Each number is 50 + 15 x the weight over its row's rms, rounded and kept within 0 to 99. Layers, rows and columns count from 0. The size before them is the row's rms in percent of the matrix's.

# layer 5 MLP up, 576x96, rms 0.18, rows 0-67, columns 48-95
104:61 59 38 40 61 34 27 50 36 37 28 43 44 27 25 58 71 47 33 49 42 58 42 53 65 44 37 80 22 39 41 52 48 29 40 57 65 46 58 48 67 65 46 55 50 75 53 35
091:63 60 24 33 47 49 52 57 58 41 58 76 60 66 67 14 57 56 30 93 56 40 35 60 62 55 50 34 35 44 66 53 39 44 49 38 66 38 18 17 24 54 32 35 67 50 77 54
098:66 26 22 26 76 42 55 54 59 22 90 47 62 70 25 48 59 52 64 36 32 75 45 38 52 54 73 32 41 54 51 49 49 44 20 39 56 35 36 48 34 30 71 37 37 65 26 63
091:65 75 55 42 72 70 47 62 81 50 60 48 47 86 65 74 42 37 68 38 36 38 65 67 42 65 42 56 53 34 52 71 49 40 54 61 64 46 00 07 68 54 57 56 48 51 46 36
096:83 51 61 35 56 19 52 55 50 71 51 29 79 59 44 18 39 85 33 57 53 37 49 61 54 66 40 62 53 29 52 82 41 35 49 50 49 44 76 44 32 36 54 57 46 40 55 33
086:42 67 44 51 36 62 55 91 49 13 41 23 49 50 42 55 39 44 47 42 59 45 32 29 40 53 47 55 52 75 57 39 67 70 67 47 53 38 36 43 28 40 68 45 70 76 46 46
112:73 49 34 45 48 56 41 25 54 51 51 54 54 42 63 75 74 33 62 55 87 53 48 47 36 45 29 29 12 49 61 47 20 68 41 27 45 50 31 52 44 52 42 56 77 50 37 44
107:58 35 48 50 71 54 53 31 51 38 62 48 49 70 28 66 73 29 31 47 33 53 55 27 50 50 49 26 51 88 69 47 50 35 46 36 42 69 51 47 82 54 42 62 43 73 50 30
102:46 69 41 55 69 56 39 49 23 65 47 66 77 35 34 73 64 41 64 59 34 65 61 68 55 35 38 47 53 60 31 40 79 73 39 58 46 58 63 40 52 86 59 65 66 44 57 43
108:62 33 50 56 40 44 59 41 57 32 44 68 58 65 39 36 65 60 58 76 39 47 15 66 34 34 99 47 62 66 70 98 64 45 62 55 51 64 25 32 80 40 45 44 56 50 44 43
088:78 58 65 61 49 54 72 52 63 53 41 42 32 61 28 42 80 22 48 85 30 84 56 64 62 74 53 39 53 23 30 64 55 38 43 21 44 66 53 44 34 60 37 72 57 34 37 55
107:63 45 56 49 72 40 68 40 43 47 47 58 64 60 46 49 63 37 57 54 66 54 52 46 40 31 43 45 44 31 40 26 84 60 24 95 47 47 49 50 68 31 29 41 37 58 43 69
115:59 29 42 41 71 55 40 63 52 44 51 35 35 66 69 66 36 51 47 75 58 19 65 64 30 34 87 39 74 40 55 61 45 21 65 32 63 68 34 51 32 32 49 49 60 63 46 75
083:50 40 41 65 54 53 58 58 58 61 40 65 74 55 45 45 55 69 16 54 73 38 50 63 59 44 45 45 75 30 25 40 65 48 46 30 34 21 57 43 32 58 74 46 55 60 43 67
099:71 58 30 65 71 59 35 34 37 55 48 47 44 86 34 64 37 32 49 62 40 58 41 93 48 55 89 35 32 61 52 58 46 34 52 40 21 50 53 28 68 20 58 61 48 36 45 48
101:34 20 41 55 46 68 77 65 62 41 43 69 54 46 73 67 40 44 52 42 65 27 46 51 58 64 65 38 30 22 57 56 59 58 34 39 52 26 39 64 69 60 82 49 37 36 57 28
105:25 49 44 56 71 73 54 56 59 29 39 53 34 72 46 72 75 61 74 43 52 46 38 27 77 59 58 30 39 36 35 42 60 33 57 15 48 60 43 40 58 40 52 64 53 25 27 40
106:56 32 75 49 42 34 53 57 22 43 21 56 60 46 50 67 77 58 35 37 58 55 39 36 54 34 36 38 36 76 63 55 38 47 45 34 45 63 41 26 54 34 54 68 51 47 40 28
102:87 31 77 37 80 55 57 47 41 26 55 21 49 56 57 34 66 45 53 22 47 69 61 67 69 52 41 51 56 43 70 35 58 50 54 44 56 24 49 56 78 37 39 38 76 59 49 55
108:66 45 60 53 55 60 40 61 56 33 76 41 69 43 61 37 63 64 63 23 25 82 45 59 30 30 50 49 65 54 52 62 72 44 41 63 69 38 74 40 21 51 60 48 69 48 56 44
103:40 75 48 60 62 23 58 29 36 38 44 50 54 53 51 51 41 42 71 36 47 76 36 70 45 69 59 64 51 47 66 18 58 64 46 51 46 48 45 45 45 39 66 53 43 49 80 40
102:47 56 44 63 74 35 39 69 49 57 58 52 81 24 51 53 49 74 46 39 63 72 30 36 68 28 39 68 75 49 64 19 49 59 62 58 43 58 34 44 56 57 28 61 48 60 63 63
102:59 49 65 42 51 57 34 34 37 09 71 42 44 48 49 36 46 66 52 61 50 39 65 77 52 33 57 61 50 18 41 51 24 27 39 54 55 46 62 34 62 60 61 94 56 54 51 56
114:51 38 59 08 71 45 62 62 41 49 33 61 82 38 59 28 41 79 50 56 64 61 51 56 54 66 64 65 43 50 34 20 49 51 58 45 60 54 51 47 52 32 50 36 30 53 81 45
093:47 50 64 40 70 34 59 50 30 75 31 55 67 35 65 37 87 27 34 37 11 30 32 69 44 57 34 53 55 48 40 28 44 29 69 67 46 45 53 36 56 50 50 42 54 84 44 49
108:53 25 50 54 68 47 47 70 25 60 65 68 59 23 73 29 73 32 68 65 47 72 40 40 64 71 56 61 58 42 29 80 43 56 39 19 43 63 48 38 39 55 57 44 38 47 40 20
089:43 59 70 69 33 85 66 22 62 38 62 67 66 57 55 57 31 40 65 61 49 53 30 39 68 28 52 64 61 44 44 50 45 50 61 61 48 40 63 43 48 61 61 48 18 14 58 64
094:36 77 68 43 28 54 70 49 48 56 17 46 49 39 36 66 61 53 47 40 67 54 67 48 58 31 41 45 37 54 55 48 55 29 39 39 46 24 66 47 55 41 57 54 09 46 41 47
095:61 78 60 27 43 42 19 49 49 71 59 55 42 53 50 23 40 39 64 56 34 38 73 64 50 45 29 74 58 50 39 50 49 57 34 54 50 20 55 47 59 59 30 25 32 61 38 44
079:56 54 79 27 53 55 43 41 30 36 16 53 77 50 66 57 73 42 34 43 56 43 38 39 37 64 47 75 47 38 60 55 47 58 61 26 35 35 48 50 67 65 39 46 47 48 41 42
112:68 40 38 51 43 66 53 65 24 61 44 63 51 51 57 53 61 47 55 42 39 29 67 69 63 46 65 78 51 45 76 45 61 37 62 62 92 21 36 41 48 34 34 53 49 49 51 67
110:52 61 58 39 50 48 47 38 52 39 12 50 52 29 34 20 43 58 20 51 70 24 22 67 41 59 58 63 66 34 12 40 57 51 46 49 43 49 60 39 83 54 30 50 53 55 61 60
100:40 61 40 23 51 46 56 61 48 68 55 21 59 58 20 51 43 44 43 50 73 30 80 39 54 64 44 36 40 55 41 68 64 00 46 56 64 35 28 52 46 39 28 45 38 42 51 57
087:65 33 58 55 75 49 53 69 15 43 50 42 27 60 54 29 46 45 32 58 53 56 29 60 25 32 72 55 28 57 64 56 38 10 49 65 64 50 42 57 55 57 48 60 40 50 42 69
092:85 58 73 61 50 48 59 59 65 24 35 23 41 52 59 67 60 31 54 49 71 56 58 66 55 55 26 50 43 66 26 51 21 58 63 23 60 37 46 39 77 49 51 67 37 60 54 55
084:62 43 23 67 66 30 41 78 25 45 62 56 37 43 39 53 65 46 67 66 30 76 48 58 42 43 55 36 60 57 58 57 31 31 49 59 37 52 63 62 41 69 62 41 45 56 86 43
107:65 77 52 69 55 39 43 77 37 64 56 47 64 57 62 56 62 38 49 55 46 53 37 61 42 35 54 45 46 54 38 42 44 51 68 34 03 25 66 67 64 70 56 54 49 61 41 59
090:66 38 54 71 50 32 91 45 53 59 51 68 52 16 56 70 34 49 43 56 51 62 25 48 52 48 48 60 25 83 73 45 52 46 39 48 52 41 34 47 84 37 58 37 53 71 60 63
113:37 25 44 29 71 63 53 37 61 63 62 49 73 69 46 40 80 70 57 56 59 32 51 54 43 33 31 57 49 59 48 53 60 68 29 66 37 39 48 40 47 30 38 52 62 48 62 56
109:38 49 71 33 79 64 44 42 89 56 26 72 64 57 54 59 39 60 73 50 35 25 34 48 79 56 40 38 69 47 74 71 50 60 27 27 47 58 26 42 57 64 64 65 50 66 64 55
090:62 37 19 64 50 47 37 37 60 59 27 60 85 43 49 89 50 62 39 69 47 30 61 46 59 48 47 66 53 56 35 27 61 57 52 54 42 51 37 35 44 56 50 61 33 44 47 56
103:63 34 43 69 55 28 61 22 45 29 44 68 50 70 44 60 31 60 44 67 73 19 68 28 13 51 66 69 46 65 59 67 57 29 52 29 43 78 41 78 38 58 44 32 45 39 69 52
090:52 65 45 37 40 25 41 57 45 43 44 46 71 56 27 40 79 44 70 27 57 54 63 46 59 32 51 36 63 23 14 38 37 58 27 50 61 55 37 20 36 34 65 65 40 57 52 57
103:81 17 47 44 80 52 43 46 64 43 38 59 58 62 60 30 63 57 55 59 64 39 33 54 68 37 40 47 39 41 50 35 45 39 33 61 41 32 59 60 38 49 49 27 78 36 67 19
102:65 60 53 31 73 48 40 51 41 44 71 69 47 53 02 39 28 27 67 40 37 59 30 60 46 42 38 40 43 65 55 26 44 41 65 51 63 47 24 56 36 52 52 47 60 99 55 59
110:73 34 74 53 56 43 99 83 36 79 48 44 53 42 42 71 39 40 39 51 50 59 74 48 51 61 55 60 53 80 44 50 44 49 59 43 60 39 44 65 49 50 42 47 49 36 54 59
089:47 50 38 77 43 23 59 34 22 60 51 56 80 40 39 43 48 28 59 61 41 42 66 55 69 55 54 62 38 56 37 55 70 33 40 45 60 46 38 36 42 35 63 37 71 52 59 43
090:44 24 59 51 50 34 34 85 35 56 75 43 66 22 23 54 94 54 33 68 53 32 59 59 56 79 26 21 63 36 39 54 37 50 62 60 51 46 29 30 44 46 22 66 43 50 62 42
106:31 47 52 40 71 49 51 31 53 28 44 43 72 41 57 29 50 33 67 48 42 71 54 32 63 33 59 48 67 28 55 66 61 79 48 82 33 35 48 65 14 46 70 54 51 47 69 61
092:54 59 43 67 66 36 28 07 61 55 70 54 42 47 33 60 30 51 58 69 63 71 40 66 43 56 56 39 50 59 52 27 47 79 37 47 66 57 59 30 27 69 51 48 20 90 31 56
089:37 16 51 51 14 70 54 70 92 34 64 48 65 67 70 53 62 53 48 65 58 40 28 65 41 48 66 52 60 68 49 53 63 77 40 51 61 35 38 49 59 45 52 57 73 37 16 27
081:61 54 49 49 63 48 31 54 88 21 22 64 47 70 58 64 51 42 55 38 65 25 46 71 74 51 50 69 70 24 60 46 56 46 52 37 90 40 37 60 53 41 77 46 57 44 39 67
108:70 60 77 49 59 48 24 68 69 34 31 57 29 42 20 36 99 67 51 52 37 77 60 51 26 50 52 57 37 48 53 43 63 38 44 63 40 32 56 59 55 60 57 71 68 54 34 73
110:31 36 58 55 59 30 62 58 40 58 51 41 38 57 62 73 49 59 68 41 52 32 63 35 35 57 40 53 51 58 47 51 45 64 57 36 68 41 15 66 37 43 98 36 29 15 33 31
091:56 49 33 69 46 59 60 34 29 36 67 37 48 74 46 56 27 75 57 33 57 48 67 54 69 39 63 62 47 50 39 41 68 76 60 41 52 39 57 36 70 28 70 36 65 39 32 79
114:50 34 51 28 48 57 19 63 43 64 50 51 65 51 28 71 31 54 47 26 55 83 73 54 54 29 42 51 41 46 54 61 59 66 64 61 38 37 48 53 45 33 50 54 31 72 52 31
102:39 38 56 69 34 55 56 50 35 45 43 36 72 47 50 32 47 56 36 47 39 48 27 76 39 76 61 59 39 48 42 32 72 59 36 22 35 24 42 17 62 67 49 35 48 56 65 51
109:51 87 48 53 26 45 59 47 33 67 72 51 66 45 47 69 75 39 37 69 48 57 29 57 24 12 75 43 46 38 34 43 51 51 58 53 69 52 49 64 54 58 50 39 42 31 43 31
093:36 35 30 35 50 52 70 61 40 53 35 46 61 47 40 64 67 60 43 41 54 36 76 42 67 31 55 48 44 41 56 21 45 53 52 17 79 33 48 32 62 58 64 55 37 17 40 28
093:69 41 48 16 60 54 60 41 30 21 29 49 48 60 98 75 59 58 16 64 51 42 54 54 49 63 56 54 48 50 51 51 48 20 78 38 94 45 37 42 59 46 55 66 62 46 46 59
112:39 47 36 25 39 61 61 59 44 53 30 66 52 32 68 50 49 32 58 35 65 64 17 44 62 35 48 29 56 36 32 27 59 60 47 67 43 65 60 55 58 33 43 92 43 66 67 40
088:47 35 61 43 55 54 49 55 42 59 69 67 39 32 68 40 65 65 50 56 53 62 33 63 76 42 75 64 37 66 55 33 69 94 20 65 48 48 47 78 48 45 68 38 30 71 43 67
079:32 25 38 67 71 43 46 69 60 92 66 63 27 39 39 58 64 27 54 82 55 58 58 52 59 53 66 50 50 13 60 56 48 52 64 50 59 42 31 42 57 59 50 61 61 24 13 68
100:26 50 36 67 84 68 34 64 30 20 50 52 23 61 63 69 52 38 66 61 65 35 43 72 68 44 61 60 32 50 48 38 45 73 43 52 78 62 39 72 66 61 34 54 74 62 31 36
097:58 59 64 68 48 47 73 59 59 49 52 54 28 48 41 35 42 29 43 53 31 64 53 50 25 57 27 77 46 83 34 52 70 64 66 54 23 67 59 60 48 39 38 55 27 57 54 44
099:98 73 64 48 57 39 63 30 47 45 39 32 49 56 45 40 46 49 49 60 46 47 77 50 44 39 60 57 64 33 76 53 51 23 56 40 35 31 64 46 47 56 75 62 72 51 54 66
105:43 16 61 70 75 69 36 43 39 39 43 44 52 39 65 52 58 57 57 49 28 57 61 49 56 80 47 65 43 60 58 37 82 68 48 84 45 52 42 59 38 71 60 70 73 41 54 37
085:50 44 52 87 47 48 57 58 41 57 65 55 42 80 43 60 53 30 47 57 42 47 37 51 43 86 50 63 40 26 71 35 52 34 70 63 37 54 42 39 52 43 50 55 49 34 32 44